{
  "d_model": 384,
  "norm_place": "pre",
  "attn_scale": 0.0884,
  "tie_embeddings": false,
  "init_std_qkv": 0.0213,
  "init_mimetic": 0.5,
  "optimizer": "soap_variant",
  "lr": 0.0036,
  "beta2": 0.99,
  "weight_decay": 0.0,
  "final_lr_fraction": 0.05,
  "batch_tokens": 131072,
  "doc_mask": true,
  "train_tokens": 606700000,
  "dataset": "wikipedia_en"
}
Each number is 128 + 24 x the weight over the matrix's rms, rounded and kept within 0 to 255. Layers, rows and columns count from 0.

# layer 3 attention value, 384x384, rms 0.159, rows 0-104, columns 192-255
[[102  84 129 165 105 136 119 100 122 133 147 113 131 171 103 136 132 128 108 141 133 153 151 119 160 179 126 112 154 137 164  99 124  93 121 132 150 110 129 174 121 104 129 123 123 144 121 128  95 127 155 145 110 138 128  53 135 154 122 146 123 154 121 100]
 [131 123 123 129 163 133 143 148 138 130 107  91  85 133 154 157 115 139 124 136 107 151 137 131 132 154  92 160 114 116 107 139 130 121 174 155 103 149 105 121 158 110 146  85 100 133 170 138 139 107 134 114 161 121 122 133 128 161  88 144 122 130 146 160]
 [125 104 156 108 141 102 161 124 132 178 141 127 131 130  80 149 135 151  65 125 118 104 127  94 120 153 154 126 163 137 142 111 120  86 110 138 165 168  99 118  95 149 117 124 148 122 132 140 142 112 136 111 139 182 127 101 102 158 138 128 112 138 136 138]
 [163 122 139 143 100 117 106 141 133  96 115 126 113 126 179 114 158 140 143 144 126 110 132 142 148  79 161 136 136 156 109 118 118 169 134 113 135  90 114 110 116 123 163 126 133 145 178 139 152 150 131 149 131 139 156 110  96 170 149 128 128 119 165 153]
 [127 125  91  98 136 111 127 168  98 125 103 123 131 136  79 140  97 140  95 139  90 129 161 138 146 149 145 156 166 131 159 121 143 108 110 155 106 159  89  92 117 123 151  93 124 163 129  58  87 123 115  85 138 145 135 140 125  58 107 137 160 139 129 123]
 [107 110 130 159 122 142 132 122 158 116 123 115 100 150 106 153 117 135 118 106 125 136 158 109 127 131 152 120 103 120 160 125 156 133  98 146 135 143 129 200  79 138 127 127  92 124 129 119 119 178  92 140  83  67 109 104 111 158  99 116  88 131 113 145]
 [121 123 134 115  77 130 188 140 129 129 143 169 140  96 131 121 119  90 164 106 138 154 163 118 143 109 128 118  91 140 129 137 155 110  99  98 145 133 157 155 140 100 153  88 120 110 133 168 136 146 113 130 119 137 129 118  79  72 125 123  98 125 157 120]
 [ 85 157 147 156 180 112 120 154 148 138 110 153 159 104 158 138 142  94  97 132 130 126 126 145 132 101 101 146 137 119 124 157  81 122 136  92 123 145  97 137 139 140 129 138 114 133 148 104  98 121 142 118 165 149 106 110 136 101 160  87 143 122 137 123]
 [155 123 136 102 100  99 104 125 106 148 148 126 106 138 128 108 137 117 146 168 113 148  86 154 111 121 110 149 138 118  72 126 159 171 101 114 139 123  88 123  84 103 126 136  96 135 106 118 129  96 126 120 106  95 120  95 123 134 105 134 117 166 150 140]
 [ 71 125 136 127  98 127 146 152 141 131 117 161 130 125  93 108 137 113 100 156 124 118  93 101 135 134 139  98 106 142 109  72 146 158 158 188 118 112 125 134 165 116 161 125 147 103 149  84 127 145 130 133  85 135 107 116 107 135 129 136 109 122 132 118]
 [146 155 101 106 121 132  77 127 119 132 124 135 123 175 177 104 121  97 143 142 108 170 123 173 161 113 138 126 129 133 144 117 118 115 152 108 148 123 112  96 172 149 153 146 123 124 160 113 116 120 174 172 113  97 118 126 154 134 139 164 154 144 109 130]
 [137 108 141 155  73 176 114 116 131 137 144 134 105 159 120 104 116 102 137 151 169 125 108 107 118 116 118 126 161 111 127 132 108 134  98 114 104 143 120 163 102 149 121 158 160 118 140 114  82  98 119 152 106 131 131 138 131 152  99 110 127 121 152 147]
 [102 162 110 140  82 140 103  96 111  73 121 119  79  92 107 146 113 131 123 130 156 129 107 121 136 141 160 135  84 144 120 120 149 128 102 134 167 112 164 145 108 143 118 109 115 128 131 117  96 120  96 128 151 160 174 138 135 113 129 110 126 126  59 125]
 [147 146 133 118 167 162 146 153  99 101  99 133 144 119 139 166 136  88 135 105 116 128 167 127 113 125 105 134  89  92 140  91 121 144 200 125 107  97 114 127 148 155 161  79 170 139 114 140 170 127 109 120 173 149 167 154 165 118 150 158  93 106  98 146]
 [ 91 138 135 141 138 109 160  89 152 101  82 114 129 155 104 155  75 109 176 111 104 140  74 131 126 135 123 140 144 162 139 137 131  89 107 114  79 133 122 125 143 158  95 110 147 115 109 100 134  91 161 144 132 173 123 141  96  87 148 147 157 108 144 164]
 [145 109 123 126 141  92 135 129 117 162  89 116 110 130 152 148 165 147 134 118 143 115 101  99 172 186 125 145 165 143 129 130 152 137  86  83 141 127 129 122 137  96 170 140  95  98  94 143 152 129 132 130 117 139  88 149 121  87 108 143 134 143 110 110]
 [ 85 131  82 122 141 128 111 129 149 172 112 131 156 137  86 106 160 169 131 146 136 139 112  90 121 127 127 134 184 128 143 136 132 123 127 131 154 105 142 129 159 106 121 130 125 156 136 123  85 153 163 126 132  91 109 149 120 127 100 109 149 126 137  97]
 [150 117 184 107 116 122 104  64 115 128 104 112 130 132 180 116 104 130  87  80 166 111 142 109 157 161 131  97 147 129  95  89 136 121 103 142 115 126 116 126 155  88 149 102 158 112 138 128 147 158 110 160 127  97 133 103 164 127 127 117 135 135 138 100]
 [120 117 101 143 110 125 118 110 108  96 153 108  69 153 132 122 153 123  79  79 133 121 127 148 102  81 148 117 107 158 115  78 101 146 123 129 107 135 158 113 137 117 143 117 114 147 114 151 101 139 114 125 154 113 116 156 141 130 130 124 100  95 109 118]
 [157 121 145 130 114 148 111 145 123 118 178 146 121 127 164 135 153 117  98 128 134 109 110 142 146  97 109  92  99 120 121 140 132 120 114 129 123 136 118 128 128 123 117 146 138 105 128 153 161 116 149 158 130 159 144 116 135 121 132 135 116 140 131 105]
 [122 117 110 171 164 109 127 149 144 135  97  90 151  93 127 150 135 130 126 129 190 108 169 141 155 128 167 149 169 131 150 160 136 126 124 154 131 120  96 100  91 113 135  93 129 152 132 151 115 139 176 127 136 101 123 139 124 132 199  97 104 150 112  92]
 [167 110 145 118 140 143 158 111 136 134 125 132  95 120 137 149 134 121 123 128 110 105 143 145 142  96 163 129 149 147 145 116 118 128 125 136 142  78 127 137 130 132 148 152 120 101 117 106 170 147 148 125 170 100 111 101 115 160 178 116 151 110 143 117]
 [140 101  63 124 144  98 162 169 124 110 122 113 122 158 162 132 115 150 173  95 121 106 165 129 103 141 134 122 146 154 171 135 134  55 141 161 154 131 145 130 157 137 151 125 154 128 146  94 120 120 151 102 161 113  86 175 116 161  99 128 135 106 144 134]
 [122 160 124  97 123 152 100 115 127 113 149 113 109 165 157  78 167 141 145 174 129 139 109 162 139 120 109 158 123 117 139 108 140  70 156 109  95 132 159  93 128  93 111 124 140 142 138 148 164 109 127 117 111 147  73 154 128 113 130 139 165 121 168 135]
 [118 156 132 143 142 127 135 141 120 136 118  92 124 114 162 119 120 106 163 140 142 132 128 143 127 138 144 133 104 144  73 124 138 110 124 148  99 108 142 113 145 111 138 154 117 127 137 119 151 116 174 141  87 141 135 180  83 111 137 125 117 145 155 155]
 [127 159 105 135 129 149 140 129 128 141 161 134 133 136 104  88 142 136 123 160 144 113 130  95 149 129 107 117 130  84  62 142 114 117 131 126  91 139 146 154 150 134 137 108  98 146 108 132 143 130  96 125 112  94 126 121  99 125 129  36  97 145 143 168]
 [116  94  87 143  88 137 105 132 129 168 163 137 134 151 117 110 119  96 146 138 155 101 123 129 138 127 149 127 132 156 114 169 117 113  96  99 126 136 147 134  89 113 120 123 122 101 119 124 120 157 153 132 115 127 161 136 132 137 123 124  98  95 132 145]
 [148 106 150 175 136 121 131 137 146  99 137 117 137 149 125 108  97 143 121 149  80 136 135 113 104 155 122 154 160 146 142 122  89 120 143 132 144  91 134 147 143 154 128  89 165 153 131 154 144 114 104  85 119 145 116 105  94 107 146 103 143 129 109 139]
 [134 129 140 157 100 125 143 133 136 125  90 143 137 140 146  94 131 169 148 126 146  97 113 127  73 184 148  84 106 135 116 119 129 107 148 177 127 114 126 131 141 132 147 120 113 136 134 165 116 140 109  75 165 111 119 132 145 107 136  74 103 153 125 128]
 [163 109 155 143 150 119  89 110 116 115  91 125  84 110 136 154 138 144 125 121 140 123 138  99  97 136  97 157 122 167 110 151 136 109 148 104 154  99 110 144 178 122 105 140 117 135 111 142 109 173 119 171 141 142  97 117 158 138 140 145 136 116 165  91]
 [121 160 117 136 139 117 107  61 130 117 123 149 123 133 116 129 114 100 133 153 150 151 151 164 122 139 141 124 117 110 137 160 127 144 100 178 141 119 139 157 152 169 107 140  94 150 133 140 137 117 145 157 132 149  96  97 111 139 126 108 153 121  88 117]
 [102 123 148 115 154 108 105  96 119 161  96 116 148  99  96 100 148 125 105 133 120  78 149  81 131 132  95 170 118 145 143  86 134  94 147 135  90 122 101 155 156 132 107 138 110 126 144 100 135 120 148 120 161  77 110 116 107 129 134 109  89 140 135 161]
 [110 127 137 105 142 145 133 131 144 151 100  82  83 135 112 150 150  94 137 133 142 111 136 140 146 114 107 159 118  82 117 146 118 148  99 158 140  99 129 108 138 161  79 125 137 104 161 125 123 206 169  98 122 157 124 129 124 160 120 157 116 129 115 130]
 [102 115 112 141 119 173 123 123 123 110 158  94 169 100  99 131 158 193 147 143 132 135 120 153 129 127 153  99 117 134 142 167 145 123 131  61 111 112 103 162 136 117 124 143 142 131 138 118 127 170 107 120 154 104 124 123 142 155 115 119 124 108 133 129]
 [149 123  99 157  94 125 147 158 137 181 140 143 107 108 130 125 116 163  83 110 102 119 102 114 100 118 156 119 154 151 164 143 141 108 105 130 134 115 130 109  87 142 157  85 163 163  86  81 146 148 117 146 113 110 116 128 137 144 121 120 163 122 128 122]
 [147 114 122 167  97 121 133 108 131 132  94 103 185 123 112 172  72 143  94 119  76 135 110 102 152 121 140 135 112 123 124 116  84  97 116 107 122 113 135 108  98 141  82 103  78 134 104 122 161 116 146 115 104 146 134 132 153 126 120 110 148 129 136 119]
 [124 112 139 143 146 136 150 137 124 126 133 141 116 107  93 161 129 115 128 177 147 103 118 166 128  97 179 115 143 107  84 134 134 124  96 116 139 152  97 114 146 162 153 128 191 112 133 129  94 150 136 121 163 131 158 173 111 137 117 112 127 134 100 139]
 [120 133 109 110 114 174 123 109 119 143 162 109  86 117 131 109 138 137 175  87 150 140 109 115 139 203 122 107 116 135 118 127 170 145 113 146 131 131 135  92 121 151 104  88 137 150 147  82 129 122 126 127 114 118 109  89 143 156 132 147 141 121 154  75]
 [122 145 185 111  96 112 148  86 161 137 128 145 108 159 140 139 128 122 139  83 117 143 131 133 130 143 122 135 124 126 134 101 151 103 102 115  91 156 173 108 177 148 182 138 143 163  80 143 100 153 154 119 123 129 101 150 130 158 134 153 146  98 118 151]
 [109 155 162 116 144  86 130 126 127 145 119 170 126 100 111 100 132 115 128 134 115 122 148 119 118 126  95 142 123 149 104 190 133 137 132 111 111 122 150 153 138 131 118 117 111 140  74 153 132 116 128 109 112  89 107 138 139 130 107 119 157 125 170  99]
 [106 144 112  95 127 112 135 157 156 131 152 171 121 128 150 102 100 126 150 125 168 108 141 125 155 134 117 110 134 145 157 144 151 115 186 117 121 121 137 122 103 131  78 123 142 108  86 129  93 128 111 124 168 119 132 189 128 110 110 140 108 106 120 135]
 [111 156  92  87 132 126  97 142 134  97 130 157 146  82 150 153 162 142 128 108 150 110 110 120 125 103 129 107 122 103 110 120 161 145 134 122 139 113 129 148 113 159 122 131  92  97 133 147 101 117 162 102 141 123 149 108 156 100  99 130  86 144 158 155]
 [102 140 130 116 111 106 127 147 156 124 116 140 133 149 147 141 111 163 129 149  99 121 114 143 118 104 160 117 106 140 103 102 129 131 104 110 128 152 127  95 135  97 119 106 153 153 103 101  98 164 106 126  86 113 102 110 148  81 142 123 125 130 133 148]
 [144 119 148 116 117 194 134 164  90 111 128 163 130 139 196 133  74 159 127 135 149 133 150 111 119 156 149 145 179 154 109 155  98 161  47 159 122 123 140 140 123 134 118 108 150 123 144 144 135 116 113 120 137 122 131 124 127 124 151 122 112 127 143 150]
 [136  90 123 126 101 123 101  58 130 147 157 125  96 115 143 119 124  97 161 143 161 110  97  97 131 143 133 138 116 156 149 170 122 168 148 194 110 168  98 100 168 137 138 162 129 117 133 133 122 131 104 122 101 122 122 144 167 121 165 129 151 174 115 112]
 [138 145 131  97 133 131  98 110 134 126  94 137  92 120 141 161 167 124 159 140 162 143 145 179 113 163 126 115 138  85 164 128 113 124 165 103  99 142 115 120 144 124 135 141 122 153 156 115 119 129 108 137  93 107 183 123 132 119  91 157 124 135  76 122]
 [103 158 121 100 137 164 137 114 163 111 107  96 107 104 114 124 175  93 101 132 136 107 116 167 131 112  93 149 134 135 204 120 132 142 152 118 169 132 119 144 132 144 115 109 115 137 103 118 128 131 162 153 127 161 120 158 111 184 134  98 125 153 120  94]
 [132 136 104  80 105 120 144 150 132 116 114 130  62 115 135 149 136  82 126 107 129 117 124 120 108 137 122 118 118 119 118 123 166  80 105 117  78 116 109 183 125 131 115 150 154 141 136 142 136 141 124 146 105  86 108 161 136 123 133 157 157 127 116  94]
 [156 124 154 161 167 112 125 113 132 110 153 150 137 166 145 130 105  61 112  77 102 127  99 101 142 117 111 162 115 170 120 135 151 100 158  94 119 134 101 116 110 111 170 139 137 133 122 119 136 148 177 111 116  97 120 123 106 119 146 153 152 118 175 176]
 [140  98 121 139 164 100 129 101 148 119 143 115 133 131 153 148 121 144 147 123 130 116 138 124 156  80 137 138 120 113 121 123 164 103 124 129 178 137 121 144 123 123 102 114 122 137 147 118 127 144 125  83 151 159 137 152 117 123 112 132 112 132 147 145]
 [114 102 137 147 116 111  97 119 126 171 111 124  78 107 140 150 115 118 131 137 102 164 128 160 124 162 158 121  96 145 117  88 127 168 108 117 138 119 146 103 119 175 115 158 122 135 107 113  90 151 117 144 124 117 103 129 172 175 121  93 142 152 156 124]
 [ 98 110 130  87 124 143 163 140 158 155 170 131 144 113  98 143 127 116  92 120 109 131 111 133  60 125 135 115  98 142 106 167 137  91 136 126  77 143 142 137 125 107 115 102 183 119 145 120 154 137 141 110 162 140 149 104 123 144 138  93 151  76 153  92]
 [153 140 163 156 135 127 133 156 123 151 130 127 137 126 138 145 137 108  96 120 156 126 111 102  97 145 155 160 124 125 110 122 124 103 125 160 165 164  93  94 118 180 161  85 103  88 122 145 135 116 149  99 120 149 163 178  82 141  94 126 130 117 146 142]
 [112  99 121 123 142 191 166 111 153 123 154 112 132 141 102 101 147 112 124 140 165 134  86 153  83  95 143 132 184 116 145 169 125 123 145  94 130 157 118 137 120 119 169 147 120 118 157 108 124  84 157 116 125 175 119 124 132 122 130 149 107 154 140 141]
 [148 162 121 109 140 176 106 117 133 134 133 137 156 154 156 108 153 114 129 135 123 154 159 139 116  97 146  77 142 115 156 142 114 110  79 149 121 133 180 154 129 135 111 117 126 108 122 110 129 111  77 134 128 160 125 118 146 101 101 168 121 105 132 117]
 [130 106 114 145  97 100 174 127 123 148 153 108  95 103 123 122  98  91 132 191 145 134 112 136 130 129 100 157  90 113 102  87 193 114 127 106 144 131 157 136 113  86 150 149 130 116 153 137 137 105  97 122 123 130 149 115 129  82 109 105 100 116 110  70]
 [143 148 171 105 131 130 102 139 158 114 188 132 114 100  84 169 146 122 124 112 138 145 149 125  86 143  98  96 131 123  96 120 119 139 107 123  99 125 119 161 154 123 135 133 137 146 178 102 102 141  96 122 112  88 104 139 130 155 112 128 151 137 102 128]
 [135 149 135 166 129  89 123 144 123 134 143 120  94 149  98  92 140 164 112 118 141 146 121 129 145 141  98 129 173 117 136 123 159 164  90 124 173 149 116 167 191 141  91 132 160 127 152 131 101 113 130 193 160 104 132 151 107 124 121  84  99 123 130 132]
 [141 115 134 126 166 137 115 138 125 156 153 126 120 104 132 104 131 110  97 146  68 129 109 127 163 104 180 135 144 104 143 157 138  91  87 163 114 116 129 161 167 145 134  91  86 115  82 136 104  97 141 133 159  87 117  90 155 119 147 115 132  99 137 114]
 [ 97 109 164 126 170 131 126 147 138 129  98 132 124 151 165 137 122 119 154 127 146 126 148 103 168 128 133 120 127 156 136 163 143 109 129 155 181 126 146 144 115 147 123 165 146 131 151 137 111 159 160 115 136 203 126 123  61  86 158 127 108 155 155 139]
 [118 133 117 115 179 136 119 109 111 120 129 150 166 121 116 147 106 146 201 105  95 115 169 148 103 154 154 111 124 125 113 135 110 147  90 117  94 134 138 155 116 126 124  83  89 163 168 113 186 137 136 144  81 118 129  97 125 126 131 115 119 149 116 110]
 [108 148 164  85 142 151 111 109 126 135 170 116  94 161  93 145 140  80 104 142 119 141 111 133 107 156 147 136 113 144 111 123 123 142 128 112 138 119 100 115 156 158 157 169 143 111 122 100  84 121  80 108 107 163 145 172 107 155 175 120 110 100 151 117]
 [118 112 100  42 146 148 128 121 126 144 110 163 139  85 173 146 115 153 129  96 109 156 142 104 110 109 133 133 128 130 129  95 151 123 123 118 118 118 131 121 118 101 116 152 156 127 146 124 145 109 123 148 109 131 124  94 137 127  99 100 163 132 160 138]
 [ 85 107 150 119 143 116 171 114 127 118 123  98 127 134 130 111 114 111 123 153 167 148 144 102 162 112 154 102 142 130  97 141 127 117 173 142 139 166 157 131 118 149 149 139 148 142 152 133 124 116 138 156 153 130 141 134 126 130  66 108 109 108  93 114]
 [120 135 142 137 131 126  99 141 169 116 112 163 153 121 157 119 136 161 159 123 142 127 157 148 158 114 119 114  92 181 131 141  93 105 147 143 102 131 121 134 175 110 158 124 107 130 156 121 105 136 121 113 148 131 155 106 146 120 155 120 187 154 121 114]
 [108 140 156 116 107 108 117 109 132 139 131 111  86 131 129  88 140 128  89 134 126 160 113 128 114 112 133 120 142 135 134 133  99 126 169 154 144 146 161 110  95 137 143 151 141 174  93 122 123 125 167  86 113 154 141 160  91 136  95 115 100 145 126 147]
 [157 170 110 148 174 140  94 145 105 140 150 133 152 141 139 132 151 138 134 133 145 108 102 163 118 114 126 118 114 120 129 115 108 116 123 131 186 141 134  72 146 123  97 130  81 122 131 122 112 140 144 120 112 154 149 170 141 155 107 119 143 152 153 120]
 [106 146 159 161 104  88 122 133 141 102 185 109 142 135 157 102 127 138 112  98 128 131 127 120 123  78 107 152 117 145 111  95  37 105 119 111 129 178  93 117 133 110 119 117 128 122 161 144 127  91 139  88 118  96 121  96 145 157  95 182 156 100  80 117]
 [107 133  94  98 138 126 135 126 111 120 157 142 159 177 111 120 118 137 117 105 137 104 133 142  93 158 136 112 140 130 120  86 134 151 124 126 152 115 175 163  93  90 146 147 116 101  89 125 126 154 165 159 133 165 148 149 162  94 144  96 166 103 114 168]
 [113  96 185 147 109  82 182 133 113 221 127 116 116 129 138 109 105  96 157 175 114  97 130 108 141 157 155 142 100 151 110  87 154 127 119 113 180 132  80 125 116 153  73 126 146 136 111 121 135 145 138 140 102 149 140 130 134 100 106  81 119 154 173  93]
 [118 102 153 114 112 112  95 121  91 105 157 141 143 123  98 159 132 167 129  96 117 145 128 110 131 136 140 116 147 105 160 154 149 118 125 104 126 136 152 156 103 183 144  98 121 135 153 175 122 134 164 126 138 115 122 128 109 110  91 122 132 164 156  97]
 [133  96  80 118  97 146 140 137 110  95 119  94 109 125 143 145 145 138  84 104 127 116 155 124 154  78 100  98 153 150 125 111 148 125 166 119 140  90 136 150 103 133 113 112 116 130 159 119 109 154 147 157 117 120 141  98 114 132 123 166 145 126 137 140]
 [ 97 159 115 120  84 132 132  83 154 115 155 102 100 134 192 149 127 127 100 140  89 110 109 131 125 120 158 142 152 113 135 153 196 128 140 161 156 110  97 131 142 122 103 120  95 140 140 177 115 133 134 145  95 117  94 136  71  93 108 101 155 129 167 137]
 [134 120 111 135 132 137 134 181 141 132 105 153 135 139 134 109 136 138 127 110 107 120 136 113 100 151 107 187 131 135 141 133 103  85  84 131 110 106 121 159 135 130 149 105 118 144 161 119 136 116 145 104 138 107  83 135 141  97 106  90 138 107 105 168]
 [ 94 121 109 154 116  69 134 123 140 153 146 135 109 131 114 134 121 132 128 150 148 160 128 134 107  85 122 149 140 136 124 150 137 178 150  93 143 120 153 156 114 129 116 125 116 156 136  95 131 158 110 163 145 166 119  89 113 113 148 134 150 131  97  79]
 [106 131  87 127 109  98 117 117 134 121 159 119 135 108 162 114 148  88 144 112 159 142 135 162 111 103 124 135 156 130 128 124 136  86 134  98 144 139 101 106 116 102 110 128 109 123  98 153 145 115 160 121 159 123  99 116 118 121 127  94 143 147  96 125]
 [108 142 132 149 110 144 134  97 130 170  94 125 152  92 125 124 106  97 148  90 106 132  98  89 105 132 150 118 164 158 169 126 138 134 174 131 145 160 105 116 111 139 125 122 139 128 169  81 148 105 176 108 127 136 120 129 120 146 143 136 161 149 100 137]
 [180 108 126  76 136 118 142 134 127 119 143  88 113 138 121 153 133 118 145 128 144 133 120 152 117 106 132 103 146 154  96 130 119 133 159 111 114 111 117 138 128 139 120 115 118 137 105 122 102 174  84 129 119 155  94 132 114 146 129 112 119 114 135  95]
 [123 140 141 130 120 120 142 136 135  74 143 100  74 136 107 100 142 174 157 111  85 119 163 101 119 136 149 120 139 136 130 128 141  95 141 137 116 141 139 151 168 120  94 135 131 123 106  47 188 124 175 132 126  97  87 152 148 106 139 147 155 122  84 148]
 [126 164 110 135  83 120  96 144 149 116 106 158 104 116 113 161 116 143 100 131 148 139 129 140 115  98 157  97 145 143 145 153 106 143  96 132 180 152 123 168 132 104 102 138 140 155  93 127 136 114 115 136 133 129 151 139  89 109 115 131 146 120 119 131]
 [121 129 145 138  87 111 121 100 149 117 169  97 115 123 116 172 129 112 115 146  99 140 129 138 182 100  96 161 133 123 118 145 122 146 131 141 120 161 139 146  97 117 145 162 151 154 105 149 137 138 153 122 124 130 129 153 132 108  93 107 112 133 125 105]
 [ 92 145 102 152 149 105 167  92 127 108 153 131 169 145 144  91 145 122 109 115  82  96 110 116 135 134 111 125 139 119 127 120 115 137 163 100 121 152 144 126 165 139 132 149 112 125 136 122 146 168 128 149 173 106 144 118 152 152 146 168 127 154  94 102]
 [161 134 165  93  98 141  93 132 132 139 135 103  96 110 125 121 146 128 108 104 131 127 159 130 159 151 110 117 104 133 142 137 116  84  98 114 124 145 128 116 113 123 138 139 114 103 114 165 133  81 145 111 114 123 120  57  77 111  66 135 114 142 159 179]
 [102 121 109  99 132 143 124 145 138 124 109  62 157 169 109 135 143 156 151 141  96 118  92 118 142 129 127 113 115 174 144 149 132 149 139 131 115 107 182 114 122 124 132 127 128 155 116 149 108 122  89 138 120  94 125 129 125 144 126 144 179 137 124 123]
 [133 140 128 155 131 145 119 170 142 136 129 167 122  96 122 119  94 124 107  93 136 150 122 111 111 130 139 100  89 140 154 123 122 105 161 144 157 102 124 135 127 140  81 105 131  83 117 137 114 168 121 117 108 108 146  99 108  87 118 143 141 129 112 116]
 [139 162 138 137 178 147 107  94 151 165 126  84 118 111 116  81 104 143 107 119 172 104 134 165 102 123 128 118  85 147 114  93 138 147  85 142  85 123 107 141 135 123 224 146 120 145  67  98 179  97 118 138 125 155 162 151 132 123  95 155 115 121 138 143]
 [182 135 119 116 108 144  98 105 129 136 125 137 134 122 104 102 105 133 120 128 151 112 152  90 117 163 150 155 128 146 150 102  91 147 142 123 128 130 134 128 155 126 145  69 195 117 169 168 154  93 114 115 124  74 102 137 115 140 110 168 160 127 140 137]
 [138 114 138 125 154 154 157 117 155 125 113 149  94 134 151 124 120 125 119 103 126 152 123 122  90 110 140  94 134 133  81 122 108 115 118  72  98 129 114 116 102 153 149 127  84 141 143 111 125 123 157  93 117 115 159 145 144 128 138 137 177 120 143 143]
 [ 95 112 155 123 117  89 137 187 144 110 118 120 114 164 122 133 101 131 120 164  92 117 138 105 137 105 158 105 127 164 178 109 102 123 166 121 137 108 116 110 157 129 125 138 102 145 151 136 125 138 127  95 119 146 133 101 102 131 139 113 126 114 103  91]
 [123 144 116 149  99 164 124 153 107 149 120 167 142 136 104 167 133 142 129 145  91 145 152 139 109 119 140 106 143 130  64 136 133 120 117  77 107 152 169  91 169 112 121 150 142 112 157 108 151 130 132 150 135  79 123 137 121 127 140 129 112 115 148 127]
 [110 151 118 101  84  77 118 164 145  89 105 115 136 101 107 106 122 118 163 107 116 139 100 142 118 142 151 167 131 131 146 143 112 133 100 119 131 133 110 117 103  86 164 134 113 106 117 134 134 161 142 159  71 106  95 101 142 128 123 129 119  93 124 136]
 [ 93 109 139 100 132 162 144  55 143 145 132 152 144 130 135 181 123 110 172 173 120 117 112 131 123 168 103 115 118  86 146 131 126  92 127 138 102 114 130 143 138 114 163 153 104 131 141 113 110 139 102 126 102  83 138  75 131 124 103  89 125  89 151 116]
 [126 144 109 117 148 131 140 144 163 150 142 139 131 156 146 195 104 124 147 124 154 118 118 110 120 131 126 137 133 145 144 150 170 170 131 107 121 169 149 176 133 137 152 106 135  63 130 153  99 141  84 118 117 151 134 142 151 156 115 153 159 117 153 129]
 [ 96 128 101 128 117 121 124 148 136 200 119 120 119 156 176 126 121 101 150  64 140 132 123 107 156 135 148 127 133  77 126 106 164 150 133 124 177  83 104 163 121 115 142 148 170 125  95 162 117 148 157 150 149 135 144 142 122 109 124 160 111 114  88  97]
 [146 140 138 158 120 113 109 126 128 145 135 109 103  78 126 166 117 138  56 152  93 150  91 124 117 177 126  61 103 141 124 154 129 125 130 143 107 153 159 137 146  82 108 161 138 121 135 143 131 147 147 171 154 147 119 147 117 139 125 144 150  89 123 186]
 [ 97 130 122 134 148 130 120 160 108 191 156 113 108 149 129 156  85 125 108 100 150 125 125 148 165 139 150 109 109 126 121 113 138 103 111 114 127 151 129 126 131 171 128 173 156  88 146 129 137 107 166 128 143 124 111 142 134 104 142 124 107 150  95 118]
 [109 106 154 100 105 102 167 145 122 104 148 137 141 132 147  99 151  99 123 150 137 126 158 129 194 136 111 118 142 132 131 132 138 153  67 130 156 119  94  90 156  83 114 115 115 111 141 105 142 141 102 111 116 152 126 142 149 127 107 146 148 154 142 170]
 [155 147 139 110 131 133 148 135 150 123 141 149  84 127 145 144 159 174 132 129 150 108 134 160 109 154 139 120 103 137 125  71 117 138 149 135 152 134 170 119 129 144 160 171 145 170 184 155 126 108  70 114  93 134 157 123 132 134 119 106 147  90 116 141]
 [111 125 123 132 113 124 141 125 121 138 140  72 131 114 179 100 104 145 115 113 105 152 138  91 188 155 124 102 120 128 118 108 127 151 155 128 105 124 113 120 121 166  98  90  99  91 126 105  94  91 107  77 122 138  95 116  97 104 153 115 101 162 129  95]
 [143 112 126 132 115  79 128 105 140 144 154  69 156 118 134 180 101 135  99  93 126 118 121 156 100 116  97 109 147 137 155 136 139 137 143 115 138 107 118 141 109 145 102 106 115 118  87 118 118 123 122 166 133 147 121 145 116 131  89 131 151 140  81 139]
 [106  94 102  95 157 104  84 109 137 117 136 124 163 147 126 100 137 130 126 140 162 147 158 136  91 108 120 154 143 135 145 120 144 100 178 119  88 145 123 126 131 124 159 168 168  87 123 138 116 130 123 118 127 132  56 105  89 137 147  98 145 129 101 121]
 [102 113 105 115 132 102 138 114 162 135 103  94 125 105 160 110  94 102 132 119 108 135  86 119  99 155 121 150 128 100 134 108 118 142 125 134 176 117 129 169 170 101 130 102  94  93 124  89 142 131 103 121 176 113 108 114 138 154 144 111 166 160 148 123]
 [151 158 135 115 133 152 130 153 118 134 130 103 106 105 133 154 112 150 123 149 178 142 122 123  86 155 179 134 139 137 125  86 129 106 153 107 118 102 163  92 161 158 137 160 148 128 125 111 125 101 110 107 145 117 119 135 192 131 148 149 114 134 151 134]
 [124 158 119 133 130 137 143 142 132 104 111 172 114 130 114 165  97 113 117 106 145 161 112  90 136 135 155 110 122 144 113  86 119 107 118  69 105 125 152 107 123 161 149 165 167 130 110 127 185 195 110 103 135 136 103 178  96 109 117  71 142 128 102 154]
 [116 121 156 119 143 124 117 117 112 151 148 125 141 138 145 133 140 151 150 152  82 144 116 141 111  81 114 131 144 113 145 134 114  66 122 104 119 143 124 123 154 130 113 136  87 163 176 104 134 114 119 125 129 115 112  76 120 119 122 163 121  96 133 120]]